Each number is 200 + 40 x the weight over its row's rms, rounded and kept within 0 to 999. Layers, rows and columns count from 0. The size before them is the row's rms in percent of the matrix's.

# layer 5 attention query, 256x256, rms 0.0855, rows 174-191, columns 192-255
076,207,247,179,216,179,235,219,150,223,227,233,224,178,160,193,215,161,222,173,195,223,209,217,191,211,272,175,231,191,248,171,171,111,186,234,179,187,241,203,190,160,113,101,240,192,259,252,200,190,270,215,190,220,186,208,278,150,144,271,216,205,177,213,198
078,142,205,208,150,168,212,217,242,172,229,199,148,220,164,187,166,262,238,148,286,190,230,235,266,182,224,182,243,271,166,299,192,142,202,260,168,200,189,151,265,260,244,209,226,236,223,175,233,178,245,174,165,214,140,232,201,213,160,194,183,207,258,221,206
081,191,146,163,172,169,196,174,211,157,233,231,234,150,229,201,186,225,151,174,156,187,187,111,135,152,335,199,191,173,218,167,141,223,151,169,180,240,146,163,202,158,146,173,228,188,202,237,230,198,254,148,241,247,283,158,221,158,124,191,181,232,175,276,233
069,231,198,190,235,196,148,230,132,224,169,172,152,162,219,151,142,170,174,204,221,208,189,177,214,188,222,204,226,226,146,192,221,229,232,165,191,264,212,229,142,199,242,220,156,230,177,158,158,153,162,171,182,155,266,135,170,180,219,179,269,249,185,137,183
081,209,280,209,228,229,241,209,146,126,129,185,125,191,160,196,110,138,102,265,253,197,197,199,188,202,191,216,169,209,145,217,156,186,248,221,196,279,247,124,223,162,346,241,203,275,257,176,225,172,119,271,199,185,245,219,263,125,195,157,144,165,173,153,202
080,165,209,214,242,235,213,225,176,180,169,208,186,160,161,233,163,140,182,152,106,230,213,248,123,256,124,199,217,123,278,154,254,191,116,159,196,188,182,207,275,149,204,193,161,233,203,252,196,229,215,165,238,216,210,205,179,165,199,103,160,161,174,201,223
073,198,206,185,163,245,250,159,212,175,169,195,199,225,265,173,205,218,200,160,205,285,242,202,173,204,188,210,142,218,213,159,232,136,207,159,205,196,253,242,230,153,283,202,190,144,142,177,194,162,200,141,252,215,228,184,229,179,232,148,190,155,151,96,246
074,212,227,151,183,230,217,273,244,236,181,181,247,154,232,210,144,180,248,210,198,153,172,220,201,195,240,132,228,173,170,203,200,222,198,135,154,150,262,205,232,181,142,216,153,233,205,188,225,176,188,194,194,213,149,197,190,202,238,118,196,141,262,306,167
079,167,237,259,178,234,219,179,254,252,228,158,172,182,258,238,200,191,279,239,249,182,266,252,201,228,178,128,185,238,333,184,183,220,173,235,181,129,215,228,188,175,199,183,263,239,190,169,136,188,223,260,195,213,189,214,268,157,211,285,113,198,164,145,184
073,131,224,162,198,221,215,205,250,196,240,179,213,190,192,184,191,203,166,183,201,193,206,184,184,230,259,181,236,149,150,177,223,234,244,182,172,183,237,251,183,190,178,210,199,254,233,154,133,165,258,181,227,228,235,229,139,237,153,176,196,234,189,183,236
084,228,188,135,181,178,193,211,224,195,219,261,141,233,188,167,143,150,185,212,233,140,122,267,229,180,255,224,173,230,195,265,182,198,141,212,260,284,160,173,209,285,184,249,147,194,216,160,173,181,227,181,209,188,166,132,192,217,239,170,105,200,237,213,278
082,175,209,152,190,236,213,190,251,185,63,146,210,209,244,282,155,166,239,185,182,175,173,185,205,173,245,237,238,107,221,194,215,186,142,210,153,119,156,188,232,232,125,237,198,204,215,194,214,175,208,241,198,168,140,231,247,166,159,225,247,204,126,282,145
080,201,108,126,221,238,180,223,126,156,243,175,193,142,149,176,188,171,198,239,275,175,300,161,101,218,181,225,210,195,235,181,137,204,204,206,138,143,197,268,252,202,207,280,176,155,192,152,242,215,230,152,233,246,225,201,159,249,204,226,197,158,141,229,186
075,248,200,172,201,256,184,221,215,244,209,219,187,186,207,220,196,260,209,282,221,211,186,200,199,166,211,90,125,198,168,186,198,163,218,152,124,209,144,205,230,186,188,209,182,189,185,168,145,226,176,205,195,200,201,206,202,200,252,234,252,170,179,198,168
077,216,211,171,155,189,225,184,173,272,184,213,255,155,181,94,245,154,116,165,255,261,175,170,194,242,186,233,251,211,214,299,171,178,170,266,183,228,180,213,195,204,194,209,217,264,214,228,166,214,284,244,261,273,203,220,186,205,252,159,201,197,194,176,180
078,237,261,106,185,172,210,178,240,139,156,145,281,210,178,229,237,194,178,183,217,297,219,241,156,162,138,196,247,170,161,205,139,154,150,157,263,208,245,199,246,190,219,193,165,210,210,134,210,216,210,254,209,224,174,255,218,137,212,265,242,199,180,162,184
077,151,186,168,249,122,189,176,214,176,249,224,224,214,251,263,144,140,179,266,254,139,267,197,268,264,246,191,169,142,167,226,267,219,197,231,199,160,175,184,208,211,178,206,161,169,248,252,187,188,241,125,194,170,158,203,214,261,229,201,227,179,250,242,170
082,177,190,197,267,212,205,187,220,205,232,214,226,193,142,208,246,183,204,217,228,194,153,221,230,109,199,172,204,222,240,264,180,293,239,237,221,187,240,243,205,171,242,185,291,227,249,225,278,219,231,164,146,152,206,175,71,243,204,201,163,244,205,255,224
# layer 5 attention key, 256x256, rms 0.0874, rows 174-191, columns 192-255
076,252,241,110,316,183,231,239,231,181,126,184,191,183,290,223,136,189,262,230,201,240,226,210,193,201,132,230,153,189,171,186,273,247,312,148,260,272,194,229,204,153,222,232,223,200,235,209,218,151,104,202,195,247,180,143,204,90,158,227,200,168,191,152,200
074,277,201,233,237,204,185,104,151,217,189,322,166,204,228,230,176,205,176,226,173,257,229,194,204,259,244,231,157,212,316,142,284,192,160,140,221,224,198,251,160,179,186,155,124,289,210,254,203,226,210,195,232,269,262,140,252,134,262,211,194,199,194,212,212
082,211,274,266,217,157,183,195,178,195,196,190,214,248,227,235,201,180,76,220,163,217,237,154,277,257,163,270,218,164,227,173,212,196,210,242,172,183,151,198,167,234,222,274,144,237,244,109,184,179,109,193,240,159,130,163,159,177,210,175,215,220,216,235,163
091,223,108,230,127,177,157,188,315,269,209,230,191,266,215,182,247,217,188,239,229,263,175,225,201,177,214,169,169,178,247,225,189,172,241,131,211,187,185,194,185,198,171,216,169,190,201,191,139,144,237,139,253,157,252,195,222,232,226,207,252,219,222,134,161
086,144,226,236,175,192,215,223,161,210,252,259,281,198,185,244,184,202,229,210,195,207,198,209,185,145,154,173,140,126,231,208,241,228,163,269,206,196,212,154,146,192,212,205,200,241,192,216,243,233,160,244,163,229,207,202,142,276,231,220,141,198,172,268,266
075,262,247,241,150,159,170,195,243,262,268,144,258,155,204,202,258,231,206,239,260,175,206,236,259,196,229,172,184,156,282,189,183,255,260,204,247,231,161,170,188,196,212,188,199,189,198,150,176,212,113,227,153,193,197,149,257,279,172,146,238,232,140,178,209
077,102,158,155,188,171,186,171,169,160,109,222,179,188,190,253,281,223,200,258,196,166,208,130,241,180,177,158,268,121,191,149,157,202,163,224,186,191,163,173,179,225,196,217,249,220,149,181,149,207,210,193,238,193,181,192,215,275,239,182,185,218,134,185,187
084,208,234,248,198,240,163,135,209,168,209,140,170,227,223,228,196,168,259,218,184,205,261,201,196,224,116,200,242,215,209,196,219,144,183,121,216,166,172,176,185,185,243,218,113,102,200,157,158,241,147,158,165,207,278,181,226,240,202,157,243,152,117,195,119
075,227,197,217,197,241,190,186,140,274,198,224,225,229,115,121,196,234,178,151,267,252,155,202,197,191,214,219,197,239,169,181,263,227,164,184,172,221,190,126,155,245,241,225,148,201,216,241,203,175,217,154,218,167,186,162,146,241,193,273,216,264,186,207,146
071,199,177,201,214,221,265,192,140,224,163,145,175,194,192,253,173,236,148,190,244,191,140,237,223,170,121,152,200,217,187,140,225,205,231,213,166,215,236,148,212,198,271,191,248,173,253,219,240,158,198,207,196,137,173,155,263,214,280,160,207,173,215,198,289
080,173,237,233,116,272,269,150,213,214,269,152,171,194,189,200,192,252,204,205,183,201,219,198,254,251,219,227,228,252,148,211,212,157,202,213,116,140,211,255,231,95,211,120,213,203,137,186,157,232,204,224,204,165,251,195,193,255,187,166,206,232,191,210,218
073,139,254,268,211,214,221,214,182,158,258,310,169,200,173,194,227,178,265,260,175,246,166,196,182,198,207,181,221,216,229,202,183,230,188,223,288,162,212,166,177,229,196,212,225,224,165,272,208,165,246,205,236,194,250,226,125,167,162,250,180,223,294,229,156
079,166,224,203,189,185,205,155,201,239,168,163,224,187,172,133,314,170,223,136,263,263,242,201,201,229,216,160,213,187,201,255,252,181,199,151,217,219,119,278,241,188,203,218,235,170,206,167,214,165,186,144,155,185,232,186,269,240,207,104,269,187,264,221,240
074,220,189,221,229,220,233,232,164,137,217,193,218,205,231,200,185,157,160,149,201,152,182,229,198,205,193,233,175,177,176,160,206,179,142,239,204,247,274,152,164,176,160,222,227,215,312,189,236,211,153,248,116,194,235,193,210,145,158,176,133,140,131,248,138
070,220,234,222,211,167,141,183,97,177,223,137,199,196,158,167,120,170,215,216,178,201,187,270,235,115,146,214,178,251,258,169,240,225,230,170,237,211,133,227,236,280,253,163,208,186,244,194,214,191,176,247,183,219,124,160,181,188,187,237,192,255,164,185,153
077,107,185,140,175,177,250,187,225,248,227,205,160,210,117,136,182,210,190,258,181,154,235,150,212,204,212,178,218,215,211,212,240,208,160,124,139,196,153,186,168,178,237,151,226,218,104,239,196,160,183,243,223,187,218,208,189,174,212,246,196,221,185,199,220
077,238,228,192,173,265,240,205,205,150,163,158,199,164,225,108,153,232,238,180,234,247,159,122,196,101,137,241,236,242,120,143,179,225,179,184,143,165,157,181,211,223,245,199,175,231,167,185,170,139,154,239,202,178,208,187,188,212,251,246,295,171,175,226,201
080,162,229,261,170,232,162,184,185,196,150,227,231,252,273,243,196,192,196,169,225,268,179,188,116,237,216,130,183,235,133,212,201,163,198,135,178,176,181,231,184,231,198,152,166,162,163,177,130,260,184,165,213,158,204,205,242,248,253,185,224,241,138,231,177
# layer 5 attention value, 256x256, rms 0.131, rows 128-164, columns 192-255
113,129,148,178,235,175,263,243,144,228,136,192,245,181,215,184,186,145,210,217,243,245,169,243,202,208,216,223,281,236,165,164,227,246,116,214,208,162,219,277,228,273,272,243,219,197,154,205,204,134,180,162,226,215,216,190,269,178,231,185,208,280,329,189,189
111,177,267,193,199,228,275,212,191,231,233,203,270,235,184,165,197,235,149,241,165,229,207,218,143,217,156,163,240,162,174,166,162,146,300,255,217,221,216,156,193,200,180,172,125,191,222,124,205,107,258,225,192,233,180,228,200,189,172,198,162,194,189,222,148
098,136,211,144,150,222,257,256,193,170,112,177,228,210,147,165,188,174,152,166,183,196,223,174,236,161,196,141,162,192,244,241,255,155,254,237,190,233,201,212,249,215,190,197,168,187,223,213,234,213,225,205,195,219,248,171,214,189,202,225,181,221,199,198,221
102,254,213,242,219,147,212,166,205,165,222,215,230,242,144,204,202,189,184,141,114,250,185,223,167,247,238,199,209,188,184,247,118,164,203,170,196,269,169,184,259,298,179,239,208,160,155,229,251,202,245,183,214,234,222,144,236,155,250,267,168,216,149,151,191
105,213,187,131,257,156,200,241,191,226,200,180,173,167,250,245,118,151,180,196,216,108,207,261,199,257,224,151,202,199,173,156,258,213,172,165,223,216,200,226,205,179,177,235,138,237,112,186,232,154,163,98,134,162,144,200,217,203,216,212,261,177,191,228,163
096,119,170,209,203,208,205,172,164,224,227,201,218,166,151,157,194,204,158,225,204,185,194,217,144,242,176,139,268,237,246,201,220,215,170,199,286,173,214,170,250,123,138,177,221,202,291,165,180,208,190,236,183,247,221,207,190,220,256,225,159,239,192,227,196
106,227,248,134,198,259,145,149,187,256,231,175,222,245,145,113,271,239,202,224,117,253,186,234,175,224,235,213,211,324,244,208,244,185,173,205,217,208,108,183,174,269,204,238,209,126,169,195,256,180,212,202,209,202,243,152,208,148,218,160,221,199,277,190,154
099,219,215,219,223,184,203,261,209,160,208,108,202,277,171,275,222,231,183,212,181,204,186,221,156,129,263,207,220,172,237,170,138,193,178,151,261,222,210,190,186,179,236,137,137,158,179,153,197,177,147,196,163,159,230,199,238,171,234,196,157,102,171,289,214
116,188,308,196,204,131,151,139,223,150,197,259,160,117,135,153,236,237,192,240,181,176,231,230,183,201,210,216,191,201,169,218,191,173,280,221,160,293,188,177,169,226,171,168,165,197,238,226,173,284,196,186,182,271,179,181,270,166,291,252,239,241,216,184,176
107,237,176,246,214,230,158,204,134,239,214,230,190,234,182,227,192,195,215,276,241,196,156,184,127,157,204,211,177,219,169,248,161,223,198,242,155,206,217,181,204,193,229,199,167,205,260,229,122,247,249,158,166,188,219,225,112,240,150,201,201,218,223,106,212
107,165,193,194,221,175,178,175,176,226,182,223,151,227,266,163,157,227,196,144,169,175,143,219,230,232,223,195,186,154,188,211,247,198,288,200,231,184,220,196,223,211,185,196,138,185,203,277,221,162,175,222,242,214,281,170,120,177,235,254,190,183,237,190,196
098,192,212,247,210,121,216,129,251,145,210,170,186,281,199,220,257,212,153,248,224,193,238,237,219,162,143,264,236,246,185,186,256,247,232,216,193,205,188,142,187,270,213,187,214,193,169,219,229,179,158,253,216,211,197,219,142,172,251,169,171,150,227,164,134
104,166,219,229,181,185,246,257,179,199,256,155,179,141,199,241,196,184,207,141,222,296,146,174,200,186,183,215,161,205,248,227,201,227,162,122,220,158,238,203,256,285,153,187,200,206,262,130,217,186,182,253,252,217,196,172,152,251,250,247,200,236,191,222,245
111,248,169,195,243,174,211,187,169,229,179,212,172,145,191,228,160,207,212,175,177,201,145,217,169,231,237,209,197,152,167,106,220,225,110,163,209,243,156,206,211,241,245,256,198,289,212,200,186,249,204,206,220,171,234,238,223,268,173,164,164,132,207,166,200
119,223,169,176,208,175,182,126,212,263,228,269,133,205,80,171,233,186,215,207,172,201,190,244,187,238,204,288,246,202,223,217,227,205,236,220,213,107,249,177,155,190,140,170,251,264,235,220,186,187,292,171,167,200,200,186,266,198,212,208,176,184,195,178,254
119,215,150,170,211,268,254,155,179,229,268,252,197,302,125,243,228,159,265,208,184,208,214,232,197,222,228,240,242,226,92,251,130,221,212,202,257,107,174,218,134,218,157,108,229,179,263,243,194,161,224,196,215,191,167,164,167,214,220,194,241,71,233,184,212
098,263,193,192,252,199,243,215,189,280,193,121,155,222,193,224,190,201,253,253,240,190,150,190,187,207,163,175,227,212,158,190,220,172,234,164,242,172,83,195,142,205,192,224,190,200,174,172,146,260,209,154,182,141,200,153,182,259,151,121,224,237,164,173,217
114,161,242,184,188,166,138,217,253,171,217,136,231,132,126,171,231,133,155,216,246,197,191,254,188,216,222,214,202,152,200,211,267,149,237,153,252,262,178,224,197,212,138,214,209,175,194,170,212,204,206,145,233,189,167,173,188,204,197,227,164,217,240,246,210
097,155,181,232,191,221,148,211,214,135,139,204,199,244,146,293,278,199,244,230,239,179,160,235,201,203,261,186,134,243,217,168,275,305,176,172,174,181,188,238,155,214,237,189,268,222,206,162,217,191,174,172,198,272,137,203,236,143,194,203,164,275,195,136,248
110,206,200,136,240,181,280,238,154,228,235,199,128,177,152,171,290,199,200,182,177,254,221,212,185,180,263,201,256,168,145,131,206,113,197,211,247,199,221,276,207,208,174,203,218,244,188,229,216,179,215,215,201,200,196,192,229,184,249,220,254,197,192,132,195
102,179,192,179,233,177,133,187,265,225,245,208,186,210,208,243,243,178,241,209,237,166,207,143,198,203,115,104,211,176,205,180,167,234,235,187,230,150,217,241,191,206,192,193,192,255,317,176,195,206,147,199,158,141,158,204,206,217,223,207,181,164,194,267,196
107,189,216,232,186,201,189,271,259,196,210,170,232,184,238,256,170,195,226,193,279,170,234,207,110,202,175,168,147,182,245,175,268,188,204,226,229,220,144,283,270,122,217,207,165,262,273,220,203,223,264,209,161,203,156,221,185,230,245,156,203,195,167,186,162
099,195,158,229,174,234,219,200,236,205,170,154,198,217,162,200,217,218,177,221,145,189,208,178,269,204,206,169,173,221,189,155,142,184,245,227,258,193,238,148,222,222,180,223,201,147,231,165,152,240,96,183,183,180,172,240,171,179,175,181,201,181,285,203,221
091,198,312,268,239,215,117,150,268,184,185,249,123,235,207,117,164,151,219,183,174,167,197,318,244,203,224,225,239,179,242,153,252,219,248,214,193,172,201,208,166,294,133,222,209,208,208,222,240,172,188,244,254,235,180,182,239,199,252,189,189,261,143,172,178
094,150,179,190,185,211,261,198,242,217,212,166,129,227,230,247,167,203,132,191,214,208,185,156,150,197,162,206,198,143,195,176,140,205,234,220,226,227,205,216,247,183,233,218,150,236,194,279,288,135,130,273,244,244,241,231,275,231,151,175,186,237,188,162,218
106,213,273,195,194,217,207,138,168,193,228,275,182,190,264,205,155,175,260,173,172,231,215,230,257,189,254,219,241,263,190,162,225,172,245,190,189,186,221,214,255,280,173,247,137,155,207,244,237,191,126,188,211,241,185,185,235,146,230,259,242,171,195,276,260
107,134,158,218,205,190,197,133,256,148,132,293,187,180,258,229,184,210,152,217,209,258,239,163,199,176,147,232,199,135,272,182,208,208,163,243,200,165,181,210,180,174,238,198,201,214,220,267,188,115,244,238,258,124,217,215,186,167,175,105,179,201,214,217,134
111,225,183,229,256,182,218,242,191,190,187,187,218,182,142,207,173,166,206,271,166,212,191,178,177,172,216,237,248,140,181,185,222,193,221,327,277,229,205,44,173,197,166,211,217,154,200,181,285,235,205,204,145,185,186,189,213,158,157,227,187,200,172,185,145
108,166,188,258,221,206,251,205,180,190,205,211,210,163,134,240,224,118,233,225,141,253,229,168,213,178,242,175,212,287,205,171,243,174,249,184,247,181,85,230,111,169,221,222,240,210,226,181,157,147,210,156,227,199,146,212,202,199,238,183,196,263,220,264,190
104,215,179,216,233,142,204,240,214,237,184,181,158,173,176,198,119,144,113,161,245,156,186,185,241,229,229,199,124,93,202,215,272,160,155,211,204,241,224,223,217,238,165,169,162,248,175,149,170,179,207,221,182,201,136,251,239,191,234,303,199,212,165,204,196
106,123,203,230,220,213,224,269,230,164,118,208,259,189,254,175,178,197,201,209,182,147,165,233,199,120,86,135,110,219,215,218,223,273,238,142,177,236,250,213,252,323,187,197,189,237,139,160,192,202,213,232,131,176,200,220,207,261,216,238,197,223,182,203,231
101,185,205,213,269,228,225,175,187,239,198,156,197,177,185,175,205,259,251,190,241,267,242,93,200,207,202,170,187,166,121,173,147,158,192,257,271,143,171,193,245,211,246,202,244,110,178,193,214,214,137,230,212,151,237,201,285,214,212,202,206,259,241,125,213
095,153,168,201,207,239,277,216,96,137,202,240,169,229,221,215,205,215,159,254,66,222,261,187,244,239,225,224,184,90,192,132,164,267,190,193,204,208,219,174,204,230,230,180,187,191,194,267,147,221,240,195,224,251,244,205,204,166,172,185,209,173,180,157,182
105,262,164,232,220,302,168,183,195,229,240,176,190,248,219,229,219,151,200,201,147,229,199,194,101,189,166,236,173,239,210,188,236,146,155,237,186,160,197,183,180,238,270,236,249,134,243,212,180,265,262,221,186,159,163,224,187,221,172,197,188,164,222,188,159
107,199,195,234,154,244,262,142,121,204,231,260,264,289,85,223,180,194,189,150,196,223,212,193,224,166,213,253,246,220,235,213,220,302,206,225,176,164,195,190,167,182,152,192,129,188,249,232,223,173,209,193,186,287,188,235,195,103,228,206,190,206,201,207,239
100,110,205,172,157,249,231,189,191,144,144,230,266,148,221,253,187,202,145,147,213,205,224,182,250,121,211,250,193,202,224,136,203,176,227,231,262,221,259,223,221,248,137,208,226,247,119,191,125,201,254,177,184,261,207,163,282,207,172,200,236,217,239,167,172
106,177,134,216,181,189,249,212,210,187,153,172,179,182,244,219,210,258,207,193,189,186,132,204,229,125,183,191,184,252,220,116,92,185,135,189,243,169,171,258,202,209,266,246,210,147,181,192,155,199,204,166,150,164,141,228,194,258,231,233,160,165,186,147,211
# layer 5 attention output (transposed), 256x256, rms 0.113, rows 128-163, columns 192-255
108,167,236,171,232,180,224,191,194,156,137,209,139,237,247,194,234,148,160,231,154,169,114,221,156,220,193,228,248,220,199,256,155,263,188,222,181,218,159,185,184,195,235,243,137,194,159,179,197,153,170,213,224,220,199,155,280,196,171,150,268,211,261,195,246
119,170,196,112,241,197,220,209,203,206,172,229,202,255,147,152,191,176,155,233,172,245,293,226,163,188,217,173,203,168,191,124,207,137,222,193,233,186,189,194,186,184,166,185,165,284,203,153,220,112,224,216,254,244,260,225,203,232,200,169,182,183,203,170,137
099,237,270,141,190,204,262,220,198,222,183,214,216,169,198,162,226,204,146,169,198,184,203,213,195,197,221,139,197,168,268,109,215,164,159,247,215,180,150,201,282,193,264,195,165,161,226,194,244,272,229,204,155,185,162,258,204,183,175,197,199,219,220,169,225
106,218,211,222,229,165,206,246,181,128,204,221,145,207,263,164,256,224,184,198,129,243,196,172,190,240,168,170,249,238,169,227,195,138,223,161,193,251,171,243,276,282,211,195,206,155,156,178,259,199,274,124,287,278,254,221,214,147,242,239,171,261,188,84,214
105,223,206,199,239,139,147,203,249,235,247,227,177,213,283,234,131,219,243,215,155,187,169,247,173,285,213,167,171,257,147,196,194,252,192,111,229,218,170,169,153,242,184,132,136,196,236,232,253,173,143,106,180,149,212,257,195,196,138,182,184,195,215,211,225
099,217,161,177,282,199,223,156,227,199,251,237,195,254,169,182,179,168,267,216,224,107,202,246,202,190,116,213,270,168,159,255,204,218,205,208,278,204,197,186,254,176,163,168,244,235,224,190,213,233,146,171,166,144,205,199,160,259,285,142,82,249,201,183,202
108,208,180,128,238,266,177,250,191,204,226,211,147,157,176,63,269,202,170,159,146,207,192,293,184,199,227,170,195,250,233,222,230,162,180,213,207,259,92,158,127,215,133,258,216,141,170,211,258,155,253,242,149,272,105,217,228,177,215,230,140,216,240,229,210
101,173,179,275,214,169,191,207,237,196,230,157,209,229,200,230,183,305,190,238,140,217,174,191,148,173,253,157,199,176,211,168,210,174,147,176,226,243,160,203,117,149,193,172,101,151,194,119,256,255,201,159,178,169,234,217,210,232,230,195,131,125,241,215,182
109,187,260,142,169,192,206,186,222,171,213,253,153,137,198,213,222,200,210,265,169,227,220,154,156,206,239,88,154,263,170,185,159,145,190,219,144,183,188,176,190,232,203,186,153,274,307,273,180,242,188,190,158,221,125,154,192,279,211,250,188,226,261,224,113
110,177,213,213,186,252,189,175,143,272,201,225,219,223,143,222,235,285,178,215,193,247,242,235,172,202,237,200,254,178,201,220,223,222,221,262,213,210,221,193,250,201,244,189,200,135,266,179,73,205,237,192,150,203,162,246,206,228,197,148,246,187,179,106,209
107,232,196,133,227,211,186,149,161,165,221,253,228,213,163,179,201,237,193,194,119,184,209,173,137,206,232,209,191,233,204,205,151,210,210,219,254,220,226,213,219,201,236,273,192,129,213,266,256,175,174,193,184,159,213,194,125,233,214,240,232,175,155,225,131
100,228,220,287,195,137,116,146,206,162,204,170,262,218,256,226,221,218,171,215,202,167,206,264,159,178,146,241,217,231,175,208,320,241,241,241,188,212,216,192,199,227,229,238,186,188,122,230,280,203,235,223,212,238,172,209,227,158,221,155,170,93,253,141,233
103,181,145,181,141,222,185,246,167,198,217,204,214,162,240,231,151,198,316,159,216,305,146,137,163,208,134,183,167,157,219,206,231,224,169,201,200,188,252,175,244,166,194,240,166,182,174,148,223,200,152,143,231,173,182,176,167,217,162,235,239,151,219,231,223
110,224,151,211,173,184,192,117,195,237,111,297,212,207,208,243,179,168,197,179,252,138,215,275,204,219,254,254,236,139,258,133,216,201,130,217,224,263,162,147,161,204,199,177,195,175,181,205,156,271,233,256,215,176,156,178,210,185,246,112,208,158,215,159,279
114,130,207,163,224,160,156,229,222,198,146,224,207,227,217,127,175,153,210,197,225,179,174,194,233,169,181,267,151,276,186,164,190,219,282,144,199,180,280,171,170,204,138,245,284,201,242,251,215,150,235,210,223,213,259,159,207,245,247,220,162,251,180,172,217
114,195,234,171,242,219,206,171,146,263,240,275,158,199,157,176,164,200,197,213,229,208,229,233,218,228,173,220,172,238,145,215,200,175,249,218,282,170,278,186,148,216,176,181,245,197,229,171,151,177,248,222,227,172,168,193,205,253,258,148,268,151,200,125,260
100,178,101,187,170,226,241,229,199,223,148,127,235,209,219,258,178,231,188,169,208,200,137,200,169,195,185,151,179,176,232,189,147,158,182,274,202,198,200,190,158,194,179,247,200,148,159,117,144,185,221,156,138,194,209,186,206,166,205,185,208,143,238,299,228
113,202,162,145,212,233,180,224,197,255,205,204,203,157,176,234,234,143,243,238,175,235,170,195,226,189,226,118,143,143,158,211,268,176,174,231,227,189,173,216,158,176,188,192,244,180,128,209,251,184,231,187,243,181,178,175,226,196,143,246,138,198,202,191,190
100,235,195,233,169,225,184,218,213,182,214,184,181,246,166,295,302,260,193,186,207,243,161,240,169,230,278,195,186,196,125,165,231,275,273,255,204,241,203,233,162,226,185,165,233,172,186,208,208,195,233,205,179,184,184,163,210,128,153,220,184,280,142,116,193
112,186,167,134,272,176,208,229,145,191,200,186,135,207,162,136,231,146,212,194,149,185,216,256,177,235,251,201,222,216,208,165,184,176,208,177,301,224,172,232,220,206,142,235,189,206,281,254,244,202,179,230,175,287,140,157,184,213,182,186,234,242,220,189,211
106,146,252,291,191,248,120,187,264,156,246,237,166,233,153,289,180,154,289,196,210,76,252,142,230,249,189,193,235,203,236,217,183,189,204,173,194,197,277,242,151,198,198,225,208,274,266,199,197,199,118,195,174,133,146,217,197,221,191,195,146,167,208,269,186
101,162,158,219,200,166,249,259,228,223,155,240,157,183,211,254,164,144,232,218,246,193,181,200,173,89,186,166,159,161,222,197,209,255,186,267,196,245,196,258,195,124,165,168,188,185,259,137,157,217,247,234,195,216,114,253,150,209,202,190,120,204,164,221,169
103,188,189,178,214,205,249,184,249,244,204,237,187,221,163,178,260,190,165,212,153,179,193,163,283,242,230,228,219,257,201,240,113,218,293,244,155,182,195,181,153,186,192,174,159,165,203,216,137,220,232,223,245,235,119,255,193,153,209,177,166,218,260,155,181
099,195,194,257,213,180,202,250,189,145,209,280,235,175,298,142,217,196,198,137,225,176,177,241,189,238,243,184,179,149,193,122,240,187,175,249,160,193,237,200,244,191,180,269,229,171,193,184,306,179,241,225,294,198,198,178,182,225,169,142,183,225,206,211,217
095,219,220,203,207,233,298,192,239,229,201,165,252,231,207,186,203,151,200,199,252,122,183,168,200,220,194,270,179,162,251,115,214,198,172,238,188,241,148,195,237,139,179,218,222,169,198,277,214,153,158,224,250,181,243,223,190,185,184,183,242,190,147,179,147
107,172,208,211,264,194,217,155,163,199,244,204,197,189,207,142,189,186,244,180,202,230,213,136,226,261,264,95,244,178,202,202,196,144,198,161,167,211,237,243,170,275,226,295,184,254,229,241,210,161,163,198,212,234,184,149,274,184,218,168,211,212,192,239,197
105,191,202,234,266,254,179,170,131,131,209,233,205,193,263,193,187,117,187,174,224,188,185,300,182,151,176,267,164,170,213,147,217,231,221,183,259,231,184,189,164,201,177,283,185,195,241,301,212,153,232,219,177,229,265,211,165,159,138,177,160,253,121,241,203
114,249,159,197,223,148,229,234,224,215,233,182,277,199,197,178,194,210,208,226,189,219,282,79,237,152,262,215,256,247,157,122,255,202,208,307,229,215,226,102,202,187,214,208,239,134,253,198,177,238,283,200,212,174,226,210,159,130,253,232,243,158,241,223,188
107,162,198,232,203,227,119,240,164,237,197,226,197,175,214,189,222,129,231,234,185,289,248,257,224,166,215,224,172,178,247,240,235,212,268,177,173,218,103,206,142,274,134,232,167,179,223,200,225,160,168,193,192,222,161,183,267,228,218,143,110,233,179,209,241
104,238,191,164,195,176,278,252,216,252,204,176,128,131,242,172,201,176,160,202,180,213,174,136,202,189,247,210,134,152,131,269,197,151,215,188,256,218,245,186,106,215,136,207,129,279,183,155,193,245,233,158,174,183,156,226,149,130,204,273,210,231,181,241,207
103,165,258,196,212,263,221,177,205,165,176,151,207,213,218,157,237,214,219,252,159,248,207,288,190,155,123,190,170,152,229,200,193,252,158,164,144,245,284,205,197,197,252,213,160,252,149,190,175,242,205,209,211,156,235,165,235,196,181,206,241,193,210,202,190
103,159,164,265,254,199,254,239,174,244,175,194,212,233,155,199,144,183,164,210,179,198,204,108,235,254,126,224,227,233,171,207,118,168,217,194,236,183,176,170,169,173,252,175,224,93,219,208,221,194,180,239,189,154,199,267,246,163,213,206,161,258,192,157,194
099,131,273,220,218,198,295,146,183,185,192,218,221,294,205,225,210,183,217,261,168,212,346,214,194,211,238,203,168,227,214,214,226,151,231,194,189,147,189,120,201,236,245,102,237,144,230,259,128,232,192,202,230,240,282,157,250,128,192,175,194,191,197,190,189
105,153,202,213,192,230,176,148,218,159,202,145,193,199,232,193,252,180,187,179,193,217,185,247,189,154,228,248,175,207,264,166,206,194,107,215,260,175,208,223,159,204,193,260,256,233,181,212,103,163,194,259,214,214,176,213,253,200,283,189,175,160,235,211,198
110,140,252,147,230,219,197,197,100,231,186,189,235,232,162,148,198,203,172,235,158,280,217,239,169,147,238,243,232,249,258,193,273,248,195,181,231,198,191,199,205,216,168,180,189,197,198,140,180,208,217,222,236,301,195,250,251,129,253,147,191,217,165,219,213
106,142,283,166,262,205,225,168,217,215,208,195,203,225,171,233,188,188,177,207,213,165,228,205,164,145,223,268,203,219,284,137,215,234,205,178,202,204,274,170,189,222,170,204,205,201,191,182,144,175,217,184,260,280,182,209,256,216,197,174,215,222,199,136,178